Each number is 128 + 24 x the weight over its row's rms, rounded and kept within 0 to 255. Layers, rows and columns count from 0. Numbers have three digits each. The size before them is the row's rms in percent of the matrix's.

# up: layer 9 MLP up, 768x192, rms 0.178, rows 72-107, columns 0-191
# down: layer 9 MLP down (transposed), 768x192, rms 0.172, rows 72-107, columns 0-191
up72 101:141082171141116151084160120123134116155111098129149116160118100107115158158130128136127112139088107124108120074124103155119124134133109109151112125155111117126150105148174141101120130120166110092131123151133155077131107162113122120119138160144169158126137151124184115120125130119145109136138136144136127155085106115163098108142130105107171142129137101169132108124115087070138171107112114112111135171123104129168089157050088146121122134135102096115132102109114099143115122049142166173153153118154105148139115139080119139169139139148102118136142133147154100142141121149127159139
down72 104:093151144121145131114105113111088123127159164137114118134151098142111158161118135154112096119129128142120135170125086137123124154122131079146160122105081117108123076126091053120101133118156099125158143124171134115141115133137104104089131106122130168182099161162082120127123108114141156127124125130136107141119126169128108173117114093156165134104140126158143163125116122088114152105158097166152073138102105137131135125152138155144113118144127109139142182156143109165157112086120138149112095153175139104122137152107147138157151137164160134185163109156106142107098151115147129141
up73 103:133109163107131103166097124118075108114114131156161131130133158159099118112110137133111143142119112204141169117123118137135147130127096122163152122199100124122137139107117123109142127149099089119152116118167098070117148152103127120078092112135093111139034136097172139147159128113131108122128155126132141145155155117099126103162168153114131113118133143114117109131081128133104097143122095093151125118115143161149133107133089145137148152132097123125120138113152166150143142125095152139108120132115157112120144111084085128081131145085101183118132141134161106147096125127102135131
down73 106:115133126128143144161173131156166146109069120122102132095111119100149161116132101078066151143122114145122125126115179153141111155152125167132159069169141111095169094171165106147100134089170103129167105143105142110160137121140137171112110121142133145136123115101164124121119090145168084158136128106118160115145168121194099157155133132162120132124128116131125128150148111102113121130133128093136132115147140139121109117127137127119128146137153107116117151151133169164169129128115141177114111121129107111098120123132088125099123123114083136162127100088108122146103168150138076093
up74 096:132160123116110160120132131137101121134139108167122150107142110144153137163084118153176104121124136166126128157158164096144106157135143117116149139142159122115138152161125128146121137134128114177117137172161160100110130100146129117123130133103136179104126144145097137087121153183095154101144061138098132067126109123108090122165113132144083110165088127145124177125128139102147148109109109120142111143123141126124108175086107119121090111134177066123115120156137126139149106117130097190139140084136139147127099141113126191095183129117129112131133125125136119096082114134134129118
down74 095:124128145142109132150138129137137105135159151098121158121128124124110153163165165124123098144110092103112104131128084120177132123077109117105135152168092169110130134121111095159117125136129133154144089088169118125141138124149122164142142148153192115172127140147121130118139158101136122124124167130137091137148158129139118126099130139096167111137177152117146100128137122128150123100115168100110156152144111113104133129147176148126176105097106106100127138084118151096126103105116137154154127113097132132203164122157136149095147136079116159117138082104215158155125136130130126143
up75 100:094118137158127116131116132137152080084138150117145139112099145098109179150123071119142153094125127151092157125174077123110135147154116164164133149115151148100105140129146140138119133136132139129110135088133124105120085097147100104143132116105165119119165147154139126100148166085063117097137148131144117135135106125124094112101156101123112079081114148111123087124081131113122207186116105104143136116130120163162109141155113089145108149153158150105115118150122121141110103141118170121134101134112139136118113174099122147117145132134124103089101095165134151130126102165146127108
down75 092:163140101170161153147141109134133183154121106166128102131129145131117089132076138124144149115112141143167152129118175138131088117127135133128154107126098115126116112109132085118167121163100127147084114106110104117110132124113131142149142095110126139132099129103133156140177073134093160120098130186140105127103128116126150134123078127131160162176130137121159129088144092162157125089140132138121106132110194105139076129123114108087153118090101149156103151145135188171098142151165158144178139121125118123143116114147117135113098127174134155144107112134104118130145138107136090133
up76 102:094126130134122088174138128138153123144110090096094116145105129130120069109117121138112100129105151078143142112125152135125142114103160119097149132110134095127115114131149170126152098135153125143169155138153138137118137101118202109148133129124094155144136183148145097112159108162155131095082160123069110127160114135118170122158112118102072119108121133121117104129095124157148106143125145135121146108128124152135135122136141145078121167103142166065101126122126097121141115136159133145106152221121129117118139104119132105122157173141129156113133081125113124135168153158115146152
down76 097:122148135146131115147109151137119116101120148154131142119128109094124154117124101143154161114127163117108149132126116122111097149146116114139092110097155136140131073154111167129126172109104125104110099093113098194163129125163105120094088174091134162107087135114128145162126118146165109170139102093116117123099122109123138154134134126155137137149149106116126091128182131125119112102079159116183141100125122122112135161116093126133142144129078083198169134141191097139109104109130139133123098111115110126126116110101112118139117111128111145152158176128199088127138126136115093114
up77 098:122128135113142154107156104131172148106130140121108124077111094117065115116127095154083104130147090138129113144134108155122159142114138122104118128094156132127147087090118057156122136164132142129100155128105124101119092141194131108113146151134147122124165127176153106155153166106106139159179116152139143090110141132129144113112132136130143129099096096136133151132125127081119146136077129112092115140115113155140124139132062124154172164114118135141114146156083098098125147125127126097113134146126112136180144085139123130133134154148112147089084125178122147095116155152152139156
down77 095:156136114120154127136127137098141171136142121129150112191133123131108121113149152180134153131165141144141135141151113125112157086134162154111187114150076136124111134096131101160127134102097127122158089123141129121127127109123150182141138142131100133105142133157158166108125111149136099124134116166086105124146121138145156109155125152120125135149105148139085113172158114169141110139131160151173117170153132142135142089095107151109092074091133118110156123142180084124114147106137151106082121138112144115089147168160147119122112093157139136136111169169167165177139141097148144116
up78 099:095134081119148120101130135147122134163112152114129119121156139123146130131090131139145121113099139134133160109114145134112127142113148108081212129108166089105095157131053121080115119165123121134128109106122149118144171112120124128146129176142132171129112116211096135115109103142087135151137168118149156111150102147067152124134108101110100111135169154128098121126138127151121100093095146123109110199114123144113079142153142116098124120151149125102132170111131135086156140112129140136148152126127065138148137095162133105117122151101144126097134131146105151108130141121125144117
down78 097:152098107145133102131089137106133102133140159179164135115135126083129106079127134104151127104104135135158113138106157167182176148118148113139145095127092141133121117134130117106131131166144185136104148116118098120074122102156146162155153146150176152107125118127120142143123146121111136126090128120120139136139089132119107161134180149123125131142118138138140121091168124161140126100182078156124112158175141084114130130141139114089116193149186108122151132106120149122121139142121147112077110122099154086088116130149116127201122118135118148092122138115114139119161147100144124126
up79 118:143133145145113104147119130146124152143153130126127082156143134110132126079095130145136124171157125141160188089105144115170116133146124117109115098113107130143119134179165138118155147092106147117106139177113121152139092113116069156151179140158131125132133129154153109138130122133128135124112135153152127171093156167125171129150140178122081108108119130168115133116145130152132044111139173134079122107119142106136144170104130140145108115100129130115117145097126137176165094158109104156104125124134107139141087138116093160127098120154125139112100163074140128172149122133135103103
down79 112:137127111130139182148145165178143159089134130130140104136127148121117117125086159145108127133135129137120111128124156164108133114139163127140111055082136160134157080100164147131087132152137169096140116150120136111083153156127106095088097142109099171146102116109113145155175143134144114119128126131124152105125136146134141101069120133127070136123143102103125125102105148124105130154079137090141135137166138115106132087140147136115113111174116132130147130139121116115106114108173072118088171130123132139174105096147142152084158139131138070099145157103127172127139133130143118149
up80 111:142136174106112142125171132111162120090161150147123120124091136151130147103084087124150133136129142150116112143176075121117119150112156113110142113111130158067134152099119154122138123098139104161161130129114136177119164106157089119164113125144121151151164127151118124153115113116128154135154175120160090094140104152160144148142132115151127144111139128149150122202090113167131148146141103156112167111128159098149097085142129201144144121168144093130141130156093144142118108109107104146162141123083148116140066116119111127120117147134123121130170131104086122103144146135130110137
down80 099:095141128126142119166151116107117134111131114057105068106149122120139088109125108108108104099106102121130115148158140080132085131156121090108147088129094107121080108079086116127070122137103124163134107113127113128084098127152176093181120105110128126148113133121136087106110133171140136118129141142128136131109150145149155065133149161150126139105124090115112120119157086130113075163151150151135154147141157149162093101181121092126113140136139099149087125117102149142128102111129120095160136110112118163118149120129087101129156117128126120123115073134127137121107136145138128116
up81 100:102138134155123118119138151155106143124137134122114093118144114134149154123158141128175145094138150122146115176130149087141137162134130124122141113112102094148058190081080139130132115119116137109136135124146141127148161104174168104133142150148125143114105128106102120112129160107158121137147148151131148101131117133111153111136132141135088153105118156146148180137109109119165109177178182109142129125104159124095151119141144111133078124152187163092103098114131168110091158094167106114128121171167141139151107117096126148117131109118126098100166165118103131127134137145064115151
down81 104:139141145111183082122134100158138123123098134136167133138094111160108151096113144094121114089142180141142111082155141123104147105110132128167115170132106139120097120122146122135128127098109116171109143131159148100126130128150137101119092160146101172130133141166126137100132172101098086097131162134114116113110135161139140169119143147169183084113110084147114112143153080144161110094126114112112136117064121134152133140131139111153099127142130105123147116172109125126109150144133123168134138094188116121152102079103096113101137133145135183139118139102117110123079127168136116152
up82 095:120134155161146104152139103106127135143145138166145137145142130113162163084151130089148065110141134099107120083140114092117071080159158138135140129174139115142129133122111126119096122145120118119145139170118124158140155068129153142079116149141136127122105127114152110107159096121131136127107157134137134129178154108151115151124117116169158116112182128120137112120160067124102165142095152129151078126140108086148142102137121093130127096146168121127165113152155110128114121116138117137169140165150102158111169145124104128099097125157149138131146114085098161122125180147149161092
down82 094:143135123137109139138139123166136149113100131080138125173115106092125096152145133105110133152119141098134141125113176150111143205116137155142162142126136138137130104179156133160124125124145149132140156110121165099147130139129045096099137130096153150101145126136102097140080108145108118120110131109153169116066100105105151127099118146131112114109105153137121145132090109127087109091141141103130124158130139126133123101121116195090149150101157139135107158133092127099150131132127127152123113111101137096154093131112127116106200119134122131114151096146118173151174149110077113140
up83 103:157126121170093172128163125140162082168094148106160125088111118120126171127135094135150132141135112090131133114145121138124123156115107140182131103097168116145156129116163107108103130138108150131158132132146130149194104083103099118137124106086090176114102166130116103138155114114119102114184138106098149118123162152170125136121133126164112104095134096109137134162113114120110078121134111095152122118115121127082105133142090122144115127120155107119113096120137170122148096131136106130155105145065125155115123108124181110146171144097128128105108122082108145153099117146159096111
down83 094:067089142151140160120150144078176137135107090078149106113113177135139120109161120090155089121107114090123120126160150109162151139091142093093115067132146124137101122113119106100117137134133180080113149142103148142121089123116111174139105112134135132119105140140150109133109158110161126112138113120112128122130139137115113115134119140110145132138133125149100109144096143133175121151147121171094125170140131155160112115126127135170114150149100152116153125126064160139111130116167150111146132108117067098148134133150112140106108096152083157136088069127122121135159091107145159129
up84 099:150119142144134132153106164139159078125102174128133135123167128142142121124154133102140135178127139112177125112129150178110107168154093124126106151128099046097144128131140148178115130129094096131150104130144133124144109121117096156126121157090182128109102138174126088130116104138184103180092114120123151163143139127124113072126118110149177122124111099129129090138148096131108114120149115122110092152138145116112118125102087113143121114154115118176121139098132122105147095126156149118115131106127125129147118186128105115140099095111130109105134182155123110174123141145080113133
down84 101:110128136136105129140102134136135109109107106119140114128131114158133119146131151122123075120133148149118172122137150199129144140154143156107101160126112173103104130153143128111119111142103164117137133155105136115150130135151098143107092142142052107163168188164105117103127102140132113143093159118114141140132113130105158153116116143042119080142115144089088140162134129107175150089170104116105105118149105148140149144137130164153116136111104141131143120119128126156100175151166098096154109135115148135157123112152156145117106169141136176130130147123176149121153128134091091097
up85 101:095142109129132120147144104087083183119117112119102140133081161157093144149136157127151124095137097100089116126163144150122167103127093132147126127169143135113151138141105128129116105137152111132085111146166157158096105157154129192132116167138163135143185171136138097131147136097156105148099151104129137093088103140116130139126118125124127107107124116146121157153112123127098124138120148140121138107123132130176118102082144106130090150151137172109109105095114163091111092107046145147120146127114129085117117115159135155100150138135142113158106137136122139080105184106145136115
down85 098:125084172141080108134093169140112143117113120126104118117148139118121102163124105116104131109114140129182167127096106119159150124115133138129101139119126123158077161123103163117142190164097134155090152122104081115122122107107130101146117081168152113124154135091115128106135142179110128154128150117142081140168089098100138163123124125098087123153179175144114094148124140107122182150096140100127100118155085124140139122130166137113086119141121140117151093117092108160137141138175142104117113138128123112154119163122122125143112125121149094135120099177136115182133114115120157129
up86 104:122110126132099143125092119136145162118136138088125117179117192120107121128123145165123082126168156101188154123101164127139160120101128133099156116154126101142124126108121128155138160140090183109147168128092124116092130124130111136134118122100115147129151141112102111162161163122139149123104097124110121130128125173109142146110112158139086148080120163127120121141093113136120121108080139153114162141152112132084129130124178130135117108137114143123139124127147099082173074143156086136115122098114128115120138111102188154119117138106150101087103128114176120153181137089124107078
down86 126:123145130123162123163150137154106085152098126137151118112132095113177107111154142078107171108122117113064097132164110147113129121157138100141113099125161158136130144112128116101114103128157089123080094134152124151161133098150147114131137116149150105120091129132133157119112095139099129143161165156103133104164129103126126109159158097149146122141179059100139136093146147126134122139143113120121133116115133153151111122136099130115116135143139149134134105104118153181090185105099176124144120173156127144139151168171116107132160132115108123166146131143110129099073131180147142171
up87 094:120151143138131110147142149121142103089123079150137142120105130117136099120139109147171173136090128135128155126121117155128148188112140141132147085128111108087104158137176130077117118130156130116143093113112138142146145138081161169095135091124154113139167158115131120129157108135158101130121155108129159123130131114111123077122127125125173110130123145098086109160096108139133128134120139120149128124093149109116096123163173133145125148121136162144167117101160114187143088142039120099124080132122128133083168113158128108128114134122126119167146111097149089093097120109140165160
down87 103:100113081166138121100138180131136150131158156156133167127103139126122135146148118151125126142129166142115149142115128126118109124128104143123098145109135134149123158121138141132143118121116107102163150159134086154136085129114132144111149105141128123133102197144139123115154129161141145154140140091154111139126148132100138153101140135099116170152112085068107118097117147128153119107123156142131129127078146139123121121129110121152101168084102141100180135084099162108137154120103179176114135106129123146171148063118101190134120127043114149157121136108118132156141090093132100131
up88 096:105134111105122147178092097132115115127147102104130153143109047148134112154150104091097129129151145083116126156155097095122139128122139120095124146140150119095147114127098173105143130151101107107141179136130093120137174170140182109161118177096115146137146149103113130126145147140099151122180152111148122149111100141118136079132097130104128174155120116151096075162147124111085153171152144122126122130108109169130106136098146122107159130137101132127135116098120143130159155163131115093131131123130128181112133151191130128116128144135163145091116125132119121104142117107124110073
down88 093:116152096117132116129111085110119117139109120137136155145098084113163093156142120062182084150142128103119129128122131125139159098146147141087131132126116155142120116131135119139120107162145101112127129187117165109120117152106117124075147106109143142141168119172145153140152133134115093130054133164135124188084100154133167107165156126111113147128175147109135182139127146133162121133162133151116163134133112115121130145102093158174127118138124106156120146119129121204131147119100186179141119154071148110156136135138143139120121107144116121150126118116127140145144119127159126121
up89 101:136108099139133119114144100107111126125147100121128117160105170116134154133154108174116160137122096147158158135083114144161090151111185131145122156183117137156177106157159132134156145098092144116104108130146084139137124118126092122105147141130127115131131094072122115179146105087104138151145113113098078126088089146121114142095136143163159114093131129166133126132148141105146108148110120101118147131088115141093157137151157145125179145112170144152115130156104161116126128145116124092123119164106134142122148074179121155138108114122091117158115114132096151093151128130091161169
down89 090:108133151137121147106107158146133142136084117149149153113149157148139086125144137088152098139135173115121090141177149125127149102136110128119119123104147145165064155118109108164115122161182136125179143077120188159107150089148159116163137115148091151126104146192135151105135111151127119106102147121147160123151110092112115111143103117116107152174137155100143135157099127139159141137138121171150132160160138134152130121106090136126106129146103084172148137100159156112094094139135114129161132109134131080124096154124116114163160176119163126106149140114128145134088137148133118136
up90 110:093155136112135106096147149130143151139153159176136098150188165146155149135160127107164121121138099102137145099104139141138142138080096091047145140129133126128188098082135116116125111084129121149109121125119078106142110110110139143111109155146109139105134148094105144124146112123137178088096119158163064129164131091123145128143144170146116106145196127098135128145129122168101162107115128114121153156135118114103141094140137103113123158165158133157101136148123141122142097129147157137129067102158141128148134122149130129084161119112149146143116131120099133106145132119131108144
down90 106:100137127141112096123142138133170157118136093173111115104152095169125094115147085085121140148114126134107101164107113098157131091098136115118172089084112123160134094106105144148094128124140079134141141096082093108105134137121101135163118166126133147085119145134175124177128111136122128168124112162119153142123118070101153132157117149131121152137106128155115164131160135153176171118096131109106150189148128121122128123127137111077139153150115142102138116145167126111166130141161130111097133128156142124083149136100124109126105147152126128179144092153142132122117134134088079148
up91 109:128138155115102108149139117132085155107107103115117142112156152101129128120119067097165133119162106141103120153152080098155101132107120149106107126135115163128165140186134145125128144182100100185125113141169145136127085140118094142138092124135148150156094140093119124156096119098119105114100140097160111138129140110147147081107106161115137129121133166151120150102159149084144126119161140148131173140124115131136083079130116114171131108161112172129142149148114119172122102104150096130078179123136141107127127142168107137140148102113110145120150088115100153136154156157148097148
down91 107:123098173160071140147101138094141090130094112152085078104099179163143123106106118136144142116127107132102170094128140108132130149127134121172123082136120158115092146131135137094108110103141075135150123097144109115119156154128157156106149097146164142118129123135113133079106154130132184123183186139110120136140161141139141154110115191089135140159122126113114153084121145125146108159114109150092085176155161123156128127183137129143129106127130130132132102124123122130115089150100156146146115096145109166119122127104116135114141146090158136106117100111106136143138162153149119132
up92 096:088169112092163114111172140114088108134147159171127131133119147152150152139099146176126089137099098106127146087119139141117164162064146113085147135097127129107148118124106150177144114133126114107137111104130156115112100146147117154133116151126135149163143173141125154141150133105133111103155134134165123135133092114145134115165155137132087127139118157134099135131140133070097151121125091118130106102084102135163148122132168123103121165169181163129144145077112101137126135136104083168155088094116109148142129109109113117110161132151158120148132109101107124110065133138091110118
down92 092:080100120106130069155134152154136138092091135120105093138118081101140088141179102122133124132165138130167127137161122160124140114130108110127162105155129082138122122156145092148142153135116112161132146162121102171086129141133165113120130098134166093145069125127151129119097124136122113119096114120150141096111136130108160136130076162105161132186115134101123147120117158130123138112132176139147133144133115152098128083156121126107112089159107133129104078104155142095090140138113126129123118180164153123104171097143128129104124117131130140159137180087148115157174138119160150125
up93 089:123110156124146151126114132184077084158129094158105113167157135129134107117121095095118102119119100096160166122156149166125118134096138146198172127128115149196115145157147111119116126098105133139145125084177107119107130133113130163120091119101158131155103158150147148135138115128144107155128090123115119120141123129106149113086114127105141128114069130103157144114190111134132127140115147147109118115091159088153133142148091139127101122091175161153136118154155148161119088121096141112105154144126110150105163143146123132120156112150153137098112088115123139146169081135128123110
down93 095:148143087086154116166104155047146123115135142131161147113115128139129153113133132151121114094120172136106122120163143131116122133122124118101120144147113143171149137134109093129113116130154096145128102191113092141154149133179143114109149079132093175156131108154095162110095152118137126167138171120152151122099121133143123159127129099184135143129173161157117177149144136125152173116129124115161172114121107108095125136131164072136131128124117117152144114162111096106102088137128121099085092105115124117156185126112153115150138138123089136142125096154121130153148159111125115113
up94 099:120146109123120094152171131104144145149109165119151136149105105129103143118136128106125159137143113102126134132088128096107077140119111118124152108152112124140104096184146164121150083150146116097146131157109165170100161149127161124129117105101137134146113134105163129133116104094142138157150133118119150129110090151113115145170111122117115123127199133150171110161187147138094119140164097155144107132116105112164122089115168186117093157118112139109192119093076089125142144117132117156136083170124145144132139135116142149108125122165113127120090160105147104100121109145095129169
down94 106:168096105122159110135127125131126152104135135162131134142108098086120142142151153125128138130140152145119133186164111157179106149114115123149158140091152143148096135144118156129155158135132120111179101112112160176106130165158124112104133124127098131128117123142109160152118122061072097122082127136106152118082095124089163144160133138139137144162146093126160163109156152123142152161094159095160128172143083092127117121125166171124106113134137183125152124119125125085128118149132169106104140123095171127130115128129121137105130095119108117167109126186134132076137131122118115119
up95 099:098147098121162154049139153156130125124109130169158117149144150139134163158137168144118116142110167120137136126130146100129113125097090211107142116121113127083126185133122123126149121126117174130146116160198114102088126099136145093129155142108129148127135176118111113136145160104156147116147154119146147134134151151140078086086150158187147135110094113077124141147151130142108114119129140122134125109144116175162093112158111153137095114126142136109154096081161148134133111125134108122129117113109108115116151116156134111096149130090118145148090131094117136151151159142127153124
down95 108:132162105161117143117104151129108120114095125071124166108133134118176134131108122155109186109159079096102166126141112122151141111120141127083136109150112109170147124186123114102083136116151127158128071100092144164166123100123114130104097122132109135144109103116105144112103139126158113130176124095149110174120129155170116149096135133113132180127156115110137092116133150104126117155150088137130126125148112164112151092123151119138135091151164129127122129115098162121097121099148125080152137106122136116149165139129180130133113195118159117114153103137110095086150115134092120113
up96 101:116165149121123117111142110152124143174151141106127114094097131128125111140129098118170100080150123132139121100181136082094124155140127137118122162182154157104068192125121104096177126140160175152108097106130099061111151141152128101084135125119097131122149104116123123158150155116129149117141118107153138181096122147166125108147151158132131167146144126109092126149089124132134116112099133136114118178148121141137132112116126119111107121094175166123159119147127176136148118086148151119113083116153115123151126114151135146082119117160161112139117101109135144119115136141152090098
down96 102:128103120127155159094108147148158126134105111120120113102111118140164130131104171129123129094148123110128101148116090133134125123118137109144090118117137090141135147106141156136112130096117130129094099156145134177120134083172093117162134112158101112120102113122094113132117101149103146133190092170102119130163109113100137213123096133148103121122112149096116148100147131154159082092167105139121146112126107124083119152137114072119130171122152169149101114182139127156136150128146155106126174104103136154133088151128108099102173155147111117148105135137104074116139166112139111128
up97 096:139123145087175141123101126118115145116147155153133138151103125115120080104138145117098139118139125136123120099122137138148106098145073103090133088133104140145142153102113118143128173158146108106106148100141104117160095110175131145093167125128131136123193092119161158141154135134161128075099122113110113162151149120140096148140150124141126135159131134160103124149139154123073135118133148116121118114119079154123134145139116128130082112120140109109153141189124103138118144162152136129115120149161086124130143131113103123090172182150184122065107169159123167169150158136162140138
down97 089:101132179136112107132122146150114105112131102149129113112167114115158141136130108131131104124137154110151150166140107080167099127129131149127102126137111112096164068115156125152158116113122133146144150155103142114125177113117139139145181095138121138144117117158122135125115129114120114177137137154132182142138150133099132128091162118126160149091118120149139099136128119137146106121105075116091155134124146095161115112105145145132179170093157180116125143119130148116160133105155135143116144112139206113107098166111125120140091087126134116143158082119139056126100090086098139087
up98 096:119154140115142094129182108169123129088109152139132137136109124162110108115134135151165105133133121194144118163137133148139146100134106109117082076131139153152129129133121125134099114098107122128105131131133117090124138106154182127104123153088136112135099117072169120129119111122141126141105166105122114121079140133095203124095127150119116094149081160136136198088057145119148100086109088160132102125154133106107149120124095116131145123152144148118134130116132162167125176126122139134130124130149134140113132144084155135149132146074124109107132120132148180120120091137119125102
down98 090:175153113128102105128113131090160156157135102109164142120114117133122141138130151076092123140104119128110107074153131150124125112104142148107141109168159146135122128100180143120122163139131143165124154125169151129124143065139125143134174133152164119151102151118116121135119112110128117142095090146148152113138117142156102105152106164085158146118114092176161121159145105097129139105129167146153194123165131126140161136101154136106133184149113161103150152119127085115118084138117095137109153108139145100099101090154128165148131162166165155134110142105102110154137140088107120112
up99 095:125124148125107159105127126126100118100164127115163138136073165140180119126142120168138092112135106098136136103179096162173132105126115138097172161101132139098136138112106122089125182130116117155183082098146115138125140112118162114130153119193089117151111127145076155147177155168202106157143103148164119127117123135131125109106103179121091128133144139158127147126088156104080091092117106121130106117129117132148102137128125124124115114147119101116117133139131170145086113089107104142099143152112128122127120122099125110106110124134144152151094078117121138108116144126122124133
down99 092:144125120157152099112107129153111114174118162168112143116137128095106153105105112171117124144153140144116133172120144100170136101129133107114121102189131127161127125149170192128132104127163119159134156120143125169120153156116136109107150133069163114087098138122143103109066132130094130134156139137097140149111108123137148164153117096156161120081119155114120146118135156113167147116164184158086140101150149141149132102142116139142131088137125137154137126107154117151148111173112145075094115075139148162126122130121089156159131133140116142125155128133150098142147100164156107140
up100 091:140138116124156146112126115156126148130140185143140129102096108112105056132145134121113148090162092128110146149109146176133145136108124129114156175154134148120118127115141161077123147120100093114133153171123138169105120141141118098150157123151113107163120113125135120150137159101146158142091149161081100153087051117136176106119128101132131111101129150130085127098154148152118137135109133102111150174160167146116116122117110083130112102118117104112114120139150136107089116124169096133093100140120091124142179125135085156100159101132101145173149090120131118125160105135116105127
down100 105:137103114174149129112074135136098115101138130117177101129158145152101179114137096133099083136083126154097132122131125098115141101147105152104150087145134156124095146118142117137132090122163191094129111090166171137101156113131127146152148121067119113117095096132164101136120132169132143096110130119143187151178151135125085175107142142102131141103126109109169126117141101158117105124113156147159112118099082108127144086108081159120162118135107118120114166123109108118136108137103120138098146100107119128132100114112109157148132147105133105110122163122163152131159151122147130129
up101 097:130140180104115128146111138130134135149125128117117140133101124124117127135128119151135120150092083137142111126136175089121115138158152131133147122127068148095141156119124130131141116136167109121113141126178175078112161165114119131146091188154094149102116166150159149138143097196125129130119123060154109133127050107128137071155130093120108090113117087093150127113158118119118126113122181112131132118120194108114161098145127170145134112164124116121141137149100102130130108129145131154139112127138113125115098151115162176134119116137144093121158138148129151116091126092105154124
down101 088:091109144073142141156140146124155149124114123144132100101149151133100111097104121137122148117159097155111145145163121162139086114129142069120102133130111140115124110090114101158149117156122129138122136177180096146122134107115135138129141104146118097132125107105180177084154170133100155155149141146068132131130128130141151139102173127148117098130130168090132120181110160140092143153114150148107103095129186122131139152128134066108127132077130156090097102083097119133149139116104147151103145124119175099140116143138109145104168147154112157119110143107111171150148129132129122122
up102 099:134103134176144130168130123141121120126105096137137100083116118129117131136122114144101128093131146163137148103114135121146087127155143124141104127121152130152152118110114144172122114131130110125155124132129127132144108081132134148092074123219139142098117175133101148111122124126114142133115066130133126157132121116135144113117105098163101132158129090139128123173143124156152111152081084111124201110168091108116101134125099107125092119110109140145127113099128177151085113136098096154149097138154145127121167185080151124106138126180171145147149131103104134137140094157146156135
down102 095:101146110173123164130121156155109157121137139138121139158150142129162134105133126194101120166127129150134115164129140118125125127135159123157150104115143082169127112147121145151115176132083130161131116143098142160137106111123158155130175128122129140135103110164136103123132115126116119195118129124150126151088109138110107162122098123107136170148142096189144151175112122110113116153137070076125124112081115124118146109139133100133132109170156107110122104145149100168128158134101112140148104165101091116192136138152110120154089137097117158139137158129116061107132133103108097119
up103 097:130116139126122126156154096170114134143116125125163159076111119124145136118114091096125145151122162146076118114113064160128096134136091141120117103153116118137137103131150135123094112146099102118129137147125144140124145167133137145130120118147144067146131142128122126129142115194129187160097114074146116152120122147145102127132070134143173148098176103128146109144141151102106137143113134112163119156146120101121142139152112101133107148148135138121082118083152176101133164086126091101134141142141104185112148113124112157046164097119132117126113113115129141121109115173125096142
down103 107:110124135143134096125147156146156104154092133098151129146115149083091128123104143108169097129091154118106125149138107136126166119121103161112133137130131144123113157082094112151117068154155112154129118114151110159134155128103090111144118113103114143159157146102103074136136133120193157132129152117120081127143151126112114133106117130136116121129106127111145133129108152099142172081101148165104065165151113135157135132138130134123114162156147074112168119172106119058159146103119098098108158137136116153130117104116142168113091105112154132074133175147126112157127114111101135134
up104 094:178127117091162115118143156143127118145151129089137126118148148155113107126121121100152147155156121133149108094106128116155111143160129134134096148153132154137139163118125138145135123165110151115061158100116061140081080142125075079124113173175134122140131140131140177149109104144187146089122130137167127082140106154117165102135134127084112148129120102172154124111125151149128106157123137144113104120162108089160110156124090145129113143122098110108143139150161155093161106147149121138156125147129126162106149122107097152162124126130138106138118127105136089156131131109096194136
down104 097:116134127108097139141143179125152131124125115141100071174123134107116138090114141079122118138142131156172086160083090121150118129133081130089134126136156167142131146133106130147174130131120121093082128155136134113141145121113165138139120134123164128117147141104127141115128111108083133113128100119144104182165109141126110115106118089117087128135096140110123098129092113090110111102108151148097094132088138126098101113132100158129121174099092135094094142135138094090162162076097090140077093131132128108095140111129139163151112106115150128143175123106121178143097121158146128156
up105 093:108109124133115151136126136132136132116114179165115128131128136145146128136104085113130072149141140169148145121112101137127099139142111151148137090119115123101098127129095073122124128134114134127161161165119092119116089074125144098110128100093151106123136153151127129141129118117070144142107112138119145113108131134155140068129175164133136102115137119091089137150123135153158115143107101120120081143099120145119096130125125127145172140185125183101141162119080132131123107171102122120131120096121160121148147176123175125161122162122150101105093087107126117141133185145158139200
down105 091:084099113127158116092095123131077135161147140145152107135160095109105114143123125096151142154112126096184171122114139154085182119109130141114147186129157159157112121167138105144099086173106105095103122112115128130157137131152096127108170163126110131099123137118098150120105093109141148143151136138172103176141134146139156155132116110118126102166155105094158121145165160096141126138136143084114135141085128107122103136121115136095132106053115103126116076122151122142121137122164134141140130156134109116087134137171109091082146115117159126114108143129107127105159133101130129135
up106 095:120140171134133142110152174151133135111120131122163116157134154146133127091144138132125161137176130107167105146109143069145070130153100125083128105133095134088120114161119154118139116111099127166131146158120105138130091144090122098104147180118166109087146139160127092098165141119119092154138163137110117131110112156125137129188138126125132143130151087088181085127105090136120103127132179139147099100149115149076103107152138133178133118108144109150122121177143101080140128116112111125157134139110132104084148112144096139100162123098114146145134121140139176122131128147143133155
down106 094:151105165093122110127113117101192113139132108113114142091124101119093089156130132155174129106137083160131127149122147151150133155111127110103107132105123164151124149156138129115142134143128120124115155127127142135146164108156133137149143082147129157121086137133136188101131168116119117153174166126105131150116120133119119131073076079101104116137180161121102119127139120140143138165103092089142169117155075107094147140148132154118122137094162125102127102115111100139154102109101129126100132108088109145124093114071129135132128197102107164134094110136100151115123124114107165100
up107 108:112111169150108109126135101142125186149173137105144139135143112112106167149117115126086171076199140160094091148130092141122131128159106102113114115156131136108122142115106128117149169077144154146119152129129146095118123125142099149093150095130127089168165156165167097187142105154115131153113122077169151128142117107118080124129103126146156161108145124088118114123130104155138138075135142144141156154114108136205130147153121121103141110094174161098126110102130134118109107163143124137113133130121134088126136121123113162126123124130159140130125159099103112149136114130125152117
down107 120:123107212095123107097104119119121118175107093139150112163093134149109127137137121144134133130144135122149125148125111158117105104117132124103140141091131122151122127165110100123146109132144135119104118154125137101123108180202110099129112127122123097093133125122102160126144139088120123122144109099131133155169103121137103088177151109114112112110125148125150163191122136121155143139137130147155167111095141093120095156158155162096170162149155143127134088096102077148141161106179095114126116116096060168170123139169127141117109115109145150149139115129114152137131128140141139166